Part of a small language model's weights.
Training: a variant of SOAP for these matrices, 473M tokens, 3675 steps.
Each number is 500 + 25 x the weight over the matrix's rms, rounded and kept within 0 to 999. Layers, rows and columns count from 0. Numbers have three digits each.

# layer 6 MLP down (transposed), 1024x384, rms 0.111, rows 897-968, columns 64-127
488515533505453486474491501527498539514466499484494548492508506498516514516518483498552499534525501505520499512496489454543509486493526501508499530498529540501486495509528499485486533504506510
491513490508461529543520480471477517487521463548482488540477520533501532480468446468510493522515486509528476505507503497474542466476505453482495502497471489523549522490518478489464453511506477
466477486511519513504520497481510503522544445521522481511556479483467503463486509472485535489499523484524471509508528476559495482531447505465491504482498504501487511515495465546534554560491526
559411542540540525482532483542493481513511496514505446514483499509480494440496448498555503501492504488490516499501498505526566520522471498438514518520543474495541465518517519506512509534515526
483513473527503471481481470512476523515528544453473487460439462443455544501546481487500505493534540503574503499508516504475502506513487515565481506506493516536513509500488482507489462436487486
451500511509526476526467499493455515514462534500524474461474444516484493510490530494502484513513491523511540509483513509476498505500521492491496481440483519520484493514507535526486516491500539
495525493524510513523515478507505478468508489457514493491453488451525467523529507517494520490465448522516489489508495544504502523517474517465544480493482484479479540460521490481502482457471469
501489483505497510485497489507490499484515577514527499516442471511475488486496514503492489493464515493518514493517512511511485525534489505487476523511513503511531495490512552487514519538495526
481461508487511522502527477508533498486504522511494531426533488494474482501500489536478512500492514536513513505534494538499476522545483497508513508488545500430532514438494503513472511541519460
514476515504506513523485450494500490484534494454504504503523486498500513489535519478532503498500510502488520479494523492513560496534473520535486503504453479482468457515481463499539523533525503
552517545476489542505505537508527476478457529553490520524498465460504488500499509502518478479491503500503469534501501477462501482521521515532524501540475508483441519458517486478469528530514505
487519501519499533522517487477526467439524502479473520517516483463498545465514489481548506516534482538498497525474495500506460520491488527514493520468531458475511477502512494524481493453488502
470499516551479504485465484476447514540502501507468439488542557438476487464489499504532532510499557482480480498506483508564504482476503485493546468489516449543496482505531498484515555548509500
513480504432464495466464508493484491525497510487497502498521485512486513519523472526455470519445519484493526536527517522525498491515471511503529486519502460521512508471508481518473539515552522
464483480523529520514515548493512456512506494456517510513466493511515507473503455487524473484496511529504498501541504527530515488518530518432507578499469521538500509528530526510467509455495453
477530456501485523514501506495490474522463479517503502503494473521506468487511516515512530486512495522487453458526495512491520490470491509546494480477497503490527491455541528454448485517498481
493474488523532497514449492501509495540485524515502507537462468511501466492514532484563505460460531504525529513515489520465525510503517508439490486512478481503467495525541457448512533493498522
496469524469537572487517517490495524527468506521469486492527531565466471505498480500501499481502465431446533467487536481507479502512508491475496534490468447419537478555464486506489524498515502
456494489501501533486470481472483479484525497456496493474479502504502491484506470504523513501486453495500517518491496520501468524526491500513514494503466511498510534533566503444508530485500466
498483485502520546523483493458521506490473511529502515541485526499490554441480514507466462463478470482528504483487521503513515463488505472497509547538497514499495487466541488487483457490545491
542516510531505516483489460509468450459528508486510513523500502517550496487492542520494486479513479493510493497519509490516512439513487480493520476531468534511503495478536501537493515518487498
466501544513462521509519518548486521490509455500435512482520521496511488497484481521499491484468502518521492507470491493460470507495488530504503484453544529496493507478513537563490491549488461
509497500505432500546482521495548540463497484513511512511485483524480490513438478544496537547495547517514511486548519504475465499474483499467444506513533489467526481458520495496507504539503525
479500523544489535495482479484493472507479495524501509493524457528543510554488496499523517478511534491518454479488489522486494507498477460509513481485535487529485485477473488502482508544526507
488467465523505473506530524494425490478478533496508482496526527540516478528452543461477526473518490492499495495519528506494503491482503519495475492489442473519487502504507485476497525527507544
489505480463501509461488492525510509514491564501486479535489457453447501478471462495465494519515491521503466498535489474446518522487477499520475499495487530476489515495502529525481505485458507
503503507472505517467538486480500470467484490500513443530533526514563523485496478546539451500511501531525483520516494526503532491514499477484476508489517498497525476498492505462460510500505484
496476500520531469492505529543510493498523510491502488520499507510527502460485498529479523491498463523519496483554525458479505478498502480538546503459508514472553509511493504527505494497504501
489524474502496472457500512515508514495474546464512501447486489494493511571473471437479488524462514496469542488476478545533489475538544515523496477517474471538494487494511474534477486478489474
507500490496511515519458531509529483542485501544524470546486515484489473569480527490470499523495508497511535544481481477504506513499524489523515498495465496519505505481518539484483499535443498
498457572502495496466515526543490475522495527491517484492511512540536469507533497556470485480520503505451511492530527508526488530516475498485470481481518494519500549488505466504484474492509524
493499519480492494544486505463509485468506498488505461541504502478467492469488491504487515510511521507529489508516529472502499489485489505522514504496455535473509513488487462475502560516551485
490530523526507503526544508508523511489508521458516529539535530511488492504515497489524493552525520508442486503492435460556502535498485548493507493541470469522509520475512506492514504478462517
477492547499485521503543502489502458500470534510510498500524532523512497514491513508511554457519528520509508448534513549498505487537497485514502477531432448455512464501506472517513525546479490
466482490545530515504513468551511511469508471546503509472497521519458540498489466523490500462469503464506518481493536468447491514481456519497449528472469544545527479527482508471514505533521434
522458521547501523512505556517451510507510503458485512500467528540537555493524471490541468495476548471483531540477503487542485486493527508488567513559468499491501516464521506514431559511514469
489494515482515505499521480474533518495506538452504501447541475517464549520504442504534522460489514491517493521546493484455521484479512473544535480505514547506503472516529481490490488512497505
526519512482551518484450499476504476481510464472520512489461532510485488522495552532509503496496468500529506481516515570532560522526506469439493519517474487436496539491496480458527457455516496
535520521501513503463480512503517490530492530507484492495497457543496489530527496491489517531505491499525481511487524493487494501507570512491516460528483542495517549481510503503506474533457532
485551505492551509472505498510520516506489479515519505505528493549489532512564508526508508492504487497497479490505517517488473488519516494476440505510494463558547509508505501490454529460517487
533517489472482447498505528475522491484478524485519483505476486487504509514422545474484505464515511462491481487523509462500530483485508474513505531505505490467503508507500535521539503477468479
483503460539502525508502468524535517534505488490512528498539478536489527499498480455477539459466517526487507528512527453493497511479426518529481484491533481451471530511510483449501500514498507
498476517583464532476506496467474513527496503524493506503523476450516500490456508521479451527507511496524506506513500485516468494498496483594512537479499453551526519536470520512505453506486516
531524505546510487511486497499485479484505508451544499498489525490526504540534498517489513493547511498518509510518467495483570487483522450502493493529521547496494529442508494453529504471484432
503516515465513464493537492549511519508507475500477528540532501529509475497480493467493524516540491454510503489488466488458467501504497551465468508497505518509510542503521536453524502528554519
529523465507546520503505520540510488509529507498533512504485535484511485478479484546491482531543503517546502499500486458531483550508467484529518518459536506459484532475471502477477523493524492
527507467465519515460517452512487490528473496520534487511510523550509500529477508505504511498521469522508523477482506538484518505503510516507467498522477500421510471470516511549456536430524516
506471483537507503516516487461496499489478500493498515525457448486505501496504515496483477537471499540486499518523502510489504439533548532487532537489483526536477503514471508468485482517507492
490483503525510529484497514496485493535557479533502503507473479504510492497504493495536482472525496535503481520471491503502512503538477497517486511541497467452477491487474463473496542522533529
471502528518512482510511507484493526504484481472487509523486501499526513498486465506507494492515527529520515484470494458463506473512532442499440499517515474497489465491506484514520519456529475
467552514506481510459486511502475483471509548527456464475473450524522511532503478497469478480479492485509494528522507556502477528502524471480510519473459510525508534509437530472493528513486486
475489494500473498451470514510462462495501522503477488532507505477511492514508455516510517505475473504518470507509475491489501524497531479497485486521486514485537533485501479508473495498509509
478491516506487523498536503461479485560478528506500477522467508477499496560517537513493481493517504507519481509523474469541513502510509499521531444503512492467477511471521547532458479529525464
495480525508498482504510541526497498524496523510465468437528475560511476526497510488493492476523497501467488529470481460533521506508456447508511508460459511491518514519499542521480539526476524
466494495497491480499475517498546556514527510484528516515484483484473471496528513486477440499540474499463531473489479497422458491544475437531535454474442530529477497496498475554484523473464520
482513516500529488431481495506492488493505480485481486506484526483522524497498516507520449469529465479475539498507517488479503507489499492502508493501488491485479534553534498497530530498538512
479483528516523516485493476537476506486449515469517471492526473523530521505493515550478459498494472509525538526508519500492481500510516467505484506491532523517511523510514487483488487461536518
525525555505520491521488522501535463501506466543497513513510524537505459488463526534530506502516506507543478504529481517519481528515493539527506523496524488510536485495474541542493500553513552
504475489490498501517552487462416491488514527509476490488521502541493492511493497494475500494544466489531500450459526506525542462536532486477473489496498537508469509483500465511528481511472490
557479513457526558529534494507469534518513531553521484502466502521552525495464500547506456476500520468509471475496463501517513483509482505500522484503509510486459475490479530478487482520526503
474501495547542535491462517515455498509503523492422509524475494500497490486482497507485449516492527491508521512515533517499460546514450500484519502488490532498508480488490478506533518485491538
492487513485510528534497463526483530500514517466490472483468495489507531505508482425528515495476496473480532513483497459500489473493523536519494538509495492542522496456511481527477552481486503
512509488463535531558549480517482486500497501456489500507504507537486498463514473507529498516504463513509528545507505538507532528509483483511515527518490561499483537499448458474486480505449490
519497501487503497509485523518533464535499476481536507460485544480514513503483521556490524496528532496516499538498508497477484523493512516500525498498506468536540535481539498507532469483517498
496566479503503503488528518518502492564447528509493527478485511531508523515518514498503478508495516502489517509552497447486512447517481456529468506496500522491494480519516469469497479484473533
491505533507519517459518557498488542500491472509525542514451499456497493551475489518520506485521482451479488516542530515507473498524487495505523503520501442542483433541514470488500490541522495
488502491490478493465525538496519505464477528576481522495480531474470520487528473493487489536455523487496502505523481473530507494469469533505518477486468498538546497533509530505484504465512490
482515504523501494519515566510500503509469519502505520451484582462499512515508540483504519481504532474494452473511475457524516454545477503526481458502497488513442537505488509466500502526519461
455490519489440448508511499496507493487469457477474518532524471494516509521505499518456530464496480482526486556521509471473498486479494507540524491512539440493554514492500495476505477519514499
446494526497466498491484501465494507482446476484527565479483505437482493534479484449490527497526496473491534459480497465476472532497516469490520490505507461513522463510557475450505494503553541
471493532487455467506479533488493524520489491501496548514506484464494490517452504487517459477446529481529541511480508502467487449551511473557506467486540523501541498493523488493477520484516509
540507538551534507472519477517494513510517517507507517498485496544524514487516511506528529442542529520515498511490521515471522466518524470509487471505450487471506479489498462493443532522479535
# layer 6 MLP gate, 1024x384, rms 0.115, rows 898-968, columns 64-127
496525433512487477438494438483503504521507517501503534509481516460463514467468536495509487505470516504503458488457476498485501571533470540456469518480488521475518508540451539459514467499541517
438480498514483484523529498521497515473512474503498477515493495539510497528481495479470507504479506470508523521489507511515477501516547454521521494527492509479534482488513487537500496541504497
507492513474487459482518515551486499508512499459528495510551526483519511536536482526488536477502499505502473491468517517527494512486509528477458528563491495508479483495516496529498521500497529
535467518499488509460556488503460514553499522517479455503545463507495498529501494522526480468516519486501515448499495497482474527517505465512494510498529484516510481483516510475506503536501472
468503498523507488497492491479526495521498506545493523523515481480497478498503504508453511525528518466518451513509497515511492508524507521512525486518506464490534498497516468505476502454529532
523498515508432506525532516534508522469513470499498508542483486473502438490503505529488496506537431497506540495509498495491486464517491508553480497498504513470514502481498465510493564461494546
525466489481492492509497552479505465507481475510532489500512525487528516515545471486474529532549531503485465512515456528489473538527518494501434512480469475522494489507460532464510485552482503
482500459510518499500531514482436496513495552526477479485480540487532491474502482507489513511531477530472483493524508522480507524538575531534493490477514509500485497499556495526502506490463496
496445514522492521511485500491493527457525507491503509482487553536521503487493521472524502461514520515517457499521494503518506498498486513535495493542478487551495517508505502527520494509503517
446462490503533502490504505466473459536515529456515490507465505511502496491513476519496529481464532491507464478496495510478541529453476529491500510477516478474553478550445505554485454472474522
466547515511485448478491505496521465472468486553461459493493483496479506519499556463498461507510469487542511558495471502516470476513497527494488491509516477506497484482471569497500516497490497
487504520492501515499520500490511535529508468510485530518501562519506519488514489462476532510502520526505483476493535539476496494514517516476450510497475463490506498475501465503450500530483510
484472508509553534495562532519477455470477479495485478499470522486531503513510528508503512446515503504474459436485538482471483499532479511487502470482499479479498474528511482487494476498482495
477494486526539526520515450497490510447518488505515467506483526483502522545510536517494446494502545534534499455486517500515512507503510495517543523508490511533485511482493463511430498517531485
533524521536519503509514497517479500494465458542485474513489536502515455549511508514488518525550451494515529501513476509495520490525497520481552514505476553481527532458550486456467474525479499
521481508497487473529534540476519540503498513489535485492534475469484477522490500470470470477471508500485451517479474439514455464515485500479510522512502460505466502529553479513490485464527507
536555497502525523519505481519476527521512505489486482506494476535490484507493517505512492493506504522518536439468480515511456506482478490476513478500478514526505532499499497507482556486536516
468482493508496521474469494481537501493526519483484500444469525488529497514477480515495516502515537461564528504515525528495488494519478492506500569486537474498537509532501493549491512508481498
513504480515531516499469509479473464480483519512516461483483483520540498477536444529462506497563521450486460507479498520538460543510463511480485563504485489539509499494543505500478566460500483
461464512477493482500461490548481425491505510504528496504509495519533518468489474510526518484512473454531504485495553493505465512494539514431534520501476515501501495498470450478502545517476495
473463548508476499523505501510533467509501482547485488500495538494500522499484483487521539497452487492536529516489455537473500486499537486505531487481531506487540468517485482540512512481475494
502444506507496450513497500500537479435481538490501479509448506465486461489481506537526502525554524488480503461522473512526485522481514500567481495530511494484502516531500468508528492447464491
486533535552492495512491497486486460456483458503467502531495472528492515494476504497514539499523483517436464488493545461513497527479461491500508520465547545555511464520446462487521517514509508
521488499466509553487514500500543488549537490490455519525490507502488532517581415547514478545505465507511504459522479512504487500527452507520562524520544524488515537548521507515523464459480485
516454494507454487477546549515555494506488496517480486500517482535512484504520436531477497561526480482537492456502518483485531498469498490480519526486530457448555498535479490473493484449484539
535510515495515515493529540570492499456472488478496471525505513509519484490491522528513479507451484518511508508502503535516561528541520514518508532434472514492450473495491468475469491459508500
497557520526499493489459473504530483509454489431505541499513476524494472493446547505497512488458484468469487466476501540534533549471533527476481544512530501476520525470521474512492571500457496
508450467488518495531454540526524499471482515470454506499494502493540485510500500476511494498498509521479479510543522478501499483524546473501467505498523513483511513467495497521503526491527491
490519571495469447496484429526491521480512502470489490517469451480493470546490539480470510520517513521524493548513494478479544525483503505467494468449485454475525493548477510487507519488480462
489522527487490536491500578524500543508484509471517493489501501507494526515470505543540474551510555506493465501460503471465478466502465451462554521482498501513525507536497460538468481452534488
526494510517522498496508431511526485469441526516501496479474439480509518486497530474529488510545506510493551523536520454512521497477479468526522490500460493500473507520467486483530526474493491
526537550502529533527492517502496478491490470476454533501520495489542554508508497524517554499475503492503497506519524477470509516509537479468493494489489482482542504452531505502463554527534461
463521555498504551497474572545460479481498583528487550479538461446500466486505519490477511496502501459503437544507517449484513461484548482508472493502477433539527477501534484481526468508541476
534516503509519507454456503477491469532552493530505508489523507482469521475496500530498523466495452484478476530544467490489519470538476554498479494508513462490506489543497492500536496528483472
507499545533478467503500541517492474450536433521484506515546479521534505512511476535527505453488561511485499497520492479458500496464522493493469514524488488494505507512483444459476517472507478
517500485479548533519517497478478463515480505497438507467516486527516520484549483490493503526563534524466531493517494504510505498460505522510480514510536516529448517507517516499473491474531476
524491477484517468512537526546505516474461516484523493571502486479481483485490492489477460468503521463489496510480501457465525480487461486479522484510550551497503499504529527475487485508464488
483476463475532532455523476513463508502498451520489514445515510506517461482499526525506507484469492512465529484523512500484499500461483514492484500445485486461547473503479477492508496523490506
499528516497521513464532501495521482500563466534484484544447507515486511491494497486512486517511509479537481514536537472527483488500464483489498523480511477530477493502496478439529499491472508
521494528466500477507485477525493481484494518506492490518461497517482512492471493506526538463485508499525536511556555474508496529488544488547495504534523503470482511426503512504537483501473519
517502506523488527517520542501521488466472475468491531480460489471507475487519505512506528527465486480468467489449503496499535493485524477513482493474512547497505450490445457502535495533486519
470492491552508511488504516485532535510517478530502497481475501489493498507460549555498531513575518490525593532506501497506528490501513528501481494456477483534488504507550483473509466486492507
516488517533504494501525471501471515473480506533486533495485493534464510493506497560538497477524548503494482497526514476535496451451557502496468482495481491505520490537498543525514480486470504
491487504453484548477514507522467491484541480537481517560510508502465482526499519527496552506528492472506478499512476514510503434509529533487481488470504454516497504478530531497504469509452532
525507489509536491509530504514482478506483478475483479506496515501472511469502484473509469481497503517474499504493505470478483526539494533511520466511473528494499458503590482497504522486459506
505514519461555522531470541516522517486485508443503500497501481482487464494512561518490520486489535531508501498476514487493504435494460496515515453486506538479539531524478502513509468524493489
512506482534497523536516483525467507502507462482492492499488524495491529501494512492531491491476454503527516495530505485470514481479474480524467486523490447485487480496475501505496507504466521
538468465484496501536535502496476503484455491497448514487496489493551486494493437497466492469510493460484458511512551484478507527502516529492506492490498486493483528540482506489500448508456471
523522500522443531528482465491516496487505494512535482509471504471474522496514496481459540484519530507487544502501511468466508480514469523535504518514498499515497493495511478472492526463478455
523456482534530477494534525536506457516498453480486463537517486556490501504520491537524513484502523490492517493493436489470501528506475481496490509545537480527456508533540494514537481490494523
502538494494500488493541486497474518514457487433501470467533461523512472456472481457485503480501481440496492498501490507513516478524544485476464522512475511506499526522530520475544499510519474
512474535507528495463524483519543479535448515556468515502503525487486486488471528493507502505484479501447472499519485498521509542445523537486471465513476490439504499498483495482515529454409456
511460490563467465546511494489501541522553507523542499483513485489466516493489473484488519512471515465510527481467492486550481521554470563492546507489494523457520510502515528493444484491545524
491486527516448504503524523496498494512516459535477521491518494544484500529511458525474518501517468476522507463485451470516517509500471502509493498491550494454447535543520529483478505491513486
486493467506497522521500520461520500480515459482517516507481490478547519494531543510516463467508504499536523469496487508501443472541460510508518489489503465521477491454520488487514474456521494
506523477525486467471499509521501506524504491529514499515487519565537484501528482502476519475504524473521528525484500443452505490512496452496496519497519517520465477541547491554521483489551518
514470485517513502484495473498502512487506489481507479490457460533532488498491551503455500486508488531483473507506499492510494508503485466457519477507537475504484449486522501479459539489509506
547516512502501471530513494476480498467516525504502529485532548530512473509494471491523479509472530488502434498523423479531456445502534524501536481473485542460521470544486474495506480451562480
545529555560467497471495532475541435484498479484501432514502489481526537463504513472496503531463528528461479507513475481519472523519552513483499488461519499500524488477517529489503532501448489
465480528498483479537422544522473473497497500500478478498517501520464506538524502502472501508518515538510491502495508529529464499540491495552531474516526517488494478507497483480500562471476476
457494494533557513499497526512479473472499506490486502496494520542502483500520516484460510512489502459475486501503451509501514505460488485470551484485537402531549542493507461476491478529517464
533479479520508479531510505504505483523501490527430541562512495529510522451518487527480524471497463476523516514530501490502496538481538494511524493519489522552505521492497525462541436488495543
496484512525508522468494497487489482524541498490503512456543534485461526500537544514531493542494516521495509495520525472533477474500507531477506436479472473506504491513483505465527525481510462
496479497519496502527533471519500502448478505530505485492483470514530498460501470509478521499537481520502468468495510477470530483496503490531505548502460491515483490502476489525468509497557521
493472491482516481476463495540518517524510506491493467543523477537494514476479533497509504465511535475476549480503500494491471457506561510512461509509525512507524504503548483472536516468497474
507455520472501508531537514471462541489468525516455515506501503503510498553492590523496493510514501458450437478492519521486523453491489482505470491445482546463504482503483510521460494511522493
493516443517516524484531472506486494507497505528516508486471478454498518520518483456481464507488539522474493488493489518513509509490501511497504487498447496482519558454520497515491476504519470
493524507469458562480528526505500506524517474513526545490539506460557481508506500513488529465561483513518526500527478522505545475497508476480507474502515502483504506519537510471531544516519553
498491469507495485458490533446513457559515457491483516541524453511530548542586489528510520540519496522506535498476454486474541509530502492505496468514530495520464507548512477500499505496463507
491523546484538555511473512514504483492505480479492485507549523539530475512484509525454497487515454474488471469502505484522538481472479515532502526483517495499471549517492488509454487478548501
527475526564550493461509489499464541506524471473517500511487449528526514523516500524531504494513458490489450553486510529503514463474527483468522490471461503479525510466506478444516539478494529
# layer 6 MLP up, 1024x384, rms 0.12, rows 898-968, columns 64-127
477524515512499521529516503517457486503476530554518521535524497500462508523497528484517509502524542480469488518477509498516518531529481485528485506532463524505528513500482533475491539521516531
489500491519477478472524531520496495482491557481508460497494469538535533513492538467476464527515496491521493478501501523495503459480510509530512430489496509495516511498486496517517499485489502
519532544520515479478532503469525524522568498519497518482511473514490540562465504544504478503494490453495491517524482514478504483483510542490529479548486481498496502525525470468482509540511492
483477501503498463513520524467518493515470538498515443475520466497533517538521447513503529530518527482487456532522490500468486490509510500506522508475510491443462479517468470513504501494532434
536499488464543498507503515550555468520467479489529547500493534474539562509513443496452516521537504512543487483510497484539499490503497471500487513527519511513532532519527510511511513504533444
484501496530528504481534477462445482485522497479529511434494529497527533514495488456553502524478486521483482526501464507498506492562524478526516453492479517503481524491515476493504472505504498
542548495481487516490483492483466483474531507487489495488505500508475504476522499506474473466521495494472481523477469484494527477475506496492520489469481507535498477481497506469488486507525520
531516495509513527472464480504489499498487514500438535499486507489566487498483476488481449517532458540487415535498517505482508516506475489494504501497549489495523484488518529536501507518531462
477540546473506462506491506490504521568471482545492488489479511476489488497497503507491504505434469507526500512502515499494491476479521504472486492508570538492469513560505468493488504525516501
491498533550505490506522476514509530494464498490494495479533479504491471521489522480469510560511478482478522474496504460556467479523466474512547443517507495511467474507508515501494523505496485
527477427513463502484503501487501529509525480465540533491535546494488490472539481558492515504508537466459467519523498496524498548489504466479505500508462518494505504509498509530506479494530523
478470511511487470518499486463459493522482533489477490548489560520478500503497517491505575488523484506505508493498504539517527520502506552450474487471525494520537521431522463506478479490519525
546501474493486507552492498486503518481482445493466526524511516477495509474474496497462478481502478515494507547533484496519498462484497459452505531475436507494499544501498484491519488483475473
536497506476500525501477520508492482495509492497550510512552564511534490526480459479499495499507515495488435532510469520509490504502504476460516499527505468463518521500512507505501497504460469
526491510519467499479517532471515505486477506474511535477501498478476526513435489485484492528457480420513511542502492491492510503535544471482514529490530501522475517557472480532551493463505482
524489504442471465550501489492485520478512459480488478477479461517487534465489510502476447501541515477505471481528480479484481481475514533504509547481489502467521518477522504531464498498444530
453457477465514495503474499506519526504486495478498492518448518508490527508484489494476439514539495513451470521491536509507485490488527521491529558498507519462487434476461480499510503518534502
490514495479476481436520492507530525508525512500472499513513460517510493479504448515530510512480500502494513472500449500488489476494546487477520486494493510522495470516500515525493533505504501
478496479506509455496483502523513513536511489509508430569514496499501434454523511511504493472501510511483493478513489472512500463513492510474476524516565519529509495482500478508458494521530489
538539468488514473486557483478489561536546478483488460495464524441488481515500489479514489495471514560498452478501490515521508530491511494496512463526546493515495490514497503534509457481517519
503507524537525450540487482480523470501536529458508516516473449466479474473484505474488565471550443508442465490511490530466500486499531472463537532510471471484521510510502489514549499490520466
531506470492490515533503514517473495483485504437493506478518500495489532454452480593500473504505534480491515517502485460509523514554526518512481510509510462500514494548490510562513511518503541
467494494520530519511510505529511516445507498498491465485499532453514521490509515489458527510481486520492510519456493493506500475481504474484499454492479526481509489472465457471481513523507484
512504473544488520484446500540509530494544448516535561562490532520491529441478517471526514513498551527482512536474492463508549469503458492513468497492537489521518504429486470499542488491510491
529469526545447500486551511481508479505511499554502523478478494511517538528475449500523519518521490483554539477501561504517490499484479525501565465531532458489478485496516440480529486430541480
506509511492495478512501533496544521520527507529510501490501460503513464486499538485487512495513484476489525499482528526554516499507516534517511486476478482531516520488471465508495470477473499
534473520464493471537527531496496456499544500510508521506485537548504514526476489487521492481484474512527520513450467490502486498518487502525473487499579496543480465486521524450505449482514480
526489527495487497553510480469525546536560465509516491496541494517456492486490484475505470524516532476488486513479482483492509487492495495473530520503458507459493495507519510500504501480517527
503484517515454493514500518461519494499491482541512518511533505518534504467473479544515501510541486452512547509483462523501516490486483415481529518509486532512472451471484466493452498501497520
571527501466530497498471544500521480517493471474495495525499469517517498516503512471504506517486516460536485460465508454534480475509464488536498496510535515496497537449528532469514478540526482
526522484521523525493503498502473511511482539494442525464459472470523505493502513496519507488509468483507520511498504518468481508520516553489518470537489505519515505500543514502512536508491547
547502531524527438508489523511490531522506473492507469493461531513531498517500458485514491512501487494551488509496507481516504563519480513487417525521592498510472467458511455523465515454484463
467509468478542504469511520553521485489560515489515495510478524456451460475506500522460484454493492534519535614524453504527479534510519496478569536473533539493484507495489522469573499471506485
499469517480476477490499507517503465466537533460527495491525518529487544552493502465477536537500496529501460495498510503516466537461509509466511538489510549495541469528481483474521484477479503
480484488477466494548504532485483525507536477527511463509504490532458478519486477523486465494483530507501498522470523469511475506521533508537482503485462508517510484503482481488514520517535478
498491499478476487514494484480517519461517491517520557516445466477506458503507489465515457462484509486498473490537545524536466503501462543537501516472518498488515484502503526484503500484502484
538511483486498528476485501518527482489490449503469502566521506509499518521470491543523485466485478540496472503491502496498531495505500506508527485523489478499531526520522501478500513489505495
476474478562518523496513507497477523463462479510550550477482506473499491494508484523503499497462522490471511492535512507515520482497466469499518491517469505477480505508502517502483510518486522
474483461473509460519477488465489527529494521469531502514544493532499497496502497481513521544509493521475514530464422496495498492509493520463494510526527530475498490491510533551497481453517493
436519478498467513449507482507495503470437530477513487466522522504523474498543486529537468523466506520544483490488456532481490506542465498443480464501507494509504511489504462475488504507473504
471498483483477460506524421513480500519488485524493502521530490573497511485448483514495478458458540482485497502490487540532502570531468541491462495486496442492504499542513499496457547479505516
510509502528491495493506482494528499517504494509473503516462497482483511525472519501507475506510495541581496500499548491518484455483453490485505519516527503521522478470505505558594538511448529
517495510439497553502532495470504515487510512501508481469539493525472497492465507523482515473546523457509481481510509482494462488471525505493487521518470494540455472536466540531544493492496473
539485493528485556523507479505522495537507493479491502479510494489476489490509529505499457550522477498508511502460520510497533463502536512518527475539490541514505494518480519516536497501538489
454507502538478509505530514476495493524484452479476548509536504529521482511467468513469497513469502512513518495495495479458488496481503498490485529474486437500503541516500506514519510515517466
479545494469507472514468498521509521491513502490514488470507500481475483507486490503488491494544481531533526510480497515456533460499541511492487534496522508514494516515543495422480499529467494
504526477524485516471560516526507474474509501526493500518500512483508507486508514508522541485528499508511490482486484512490511481513487505513516515472506505454502463463491513450504515456482507
509495505538493508497485548491534473477470494493469524487508510495492515448515475504502511507517457500503525501491520531490495470505542472462547480483469498514467526506524481515542524499505476
473534484569480524498456485491452492471523490502532465457488480503465501506516516508520503462496535499524475518492499492500499467468503526504470525475487498485524566506485525513550497549497527
498454487462516456537514542506524517477528487492483498505509564539479500455498497464514497538470515507503505503478558441491470531505493499530488501502557489554485497589524533479537450507495529
498524487501529515518515482540520506475459537502536511470534514528458501513482489455489500496477500522499504497496505494458501487524527489484491526440534509520490495547501509494530522492494483
485498501534502486490469529515545477488498520523467501538494533476516519526494507490527514518500503495476463521488517485481484535455493484497510514472523499472471507476512496513506529485435465
512472502448492472498510479500514488518528507501500486488506490505498505512461495495504516499510467497512467466532521515499472526463540541504510519513523493560430486532488517516522527487505439
504537517513478512477518501507528525472475541539473476520500475476559478507518505534522493476524513465486444483476517454553470499456498526492472550531508501526454532472551498508478483511494525
502476519503494491454521484469481436506502501495505471453533498516496489497489513480487482509504517467501526486499472562513484536504496482534502492534499514483499502509453510482504518459497535
515496536509504474520537497497506476507521512528550517472511528490502491462470514489517496504449474495457442520495508533510509503486510515516461486498465461512521512567481474528492537510490492
490510524506470529492476466457501514477489473471522507455524507455446485527502507512465544502492535498520487482496539520482493480483504492505532510558496487523494532504501486508535502492502488
476495479539487495496484508516504527501487455503519472471538502457481529529468525506529514520448538455481521523484490526479471523487463579549519526454492501451525467510468513496510501493522546
523488518548468508512508515512520459559525492467506475498502473566514503537486503497526495459498543472513464530485528510515484494507516491464494498527512536477532529499505494534455498513513446
502523487525466484523498519525477498479505475505505481428535542513480467522464476490527461476541509496536518493520500482521528479509501501487486567475480541491476520527540487491505504506486495
537487516479466503457511506515521505491537482506473488476557498508495473517469491498491478497475463510487541541493499473501424517515522526528499522475490512457490520467525504514518463510469569
514455489496497512487472516480498477518500537530511468495501528491532491483517486467508503514478510490520540483513468474463494544510464522520526498479501531526533504488486505470493519450451528
510515454529475441501500497517551506508512471483485489521498461526481496483496521484477468504495459473533511498484512494504509550461573477480484542484484519439522535464540454529502499520481533
488531466561503472447502532495539534521537467477491526493496509517490482517527520480501482494516543461518492481488498502482498544481494511541536501494548458485551501460466471462564508515481477
482454488527501463507495506519461532504506502518536526499489501531474488513494510482516474482479521507528502505477461422464517523527550446537503460498527514497474500476483454507549529507471485
520594480502500505525520519528484465484524501465512504535514492482450417508490524526503500440563506476506531499514505481475512514484513499483509508473504467489501511483547485458470493504507489
510506532513502487510494529495478501492529509478509489521502517490542499485460495501493461471472494482474518497529514470507508523478526475498531528484506484508487478490531474493497484491435505
498577546520527504471534490479585488490525525494498539460531481543525498481551487474515490494478521510484496512512512550528527483517480501504540492489492545493544490514499533456529524519494476
475502479434552565526490466510483523476440486439488461509476547534531418416458514455480485519454484445536457462477484480507480531512523525488488486476484502533505495500492470461505502500491524
500454531525480491457499512512498500506508538541490535504470512477533497499513465482485491479522515549534515485488507527496514476513502493481517530492507496477455513504511484519532496514528501
484469523493582511527499509545483501483470498520480532466485462508542486504538506491524506553531539460536503529529538488510499484507441489516486424488481512562519516518447472513495490472524511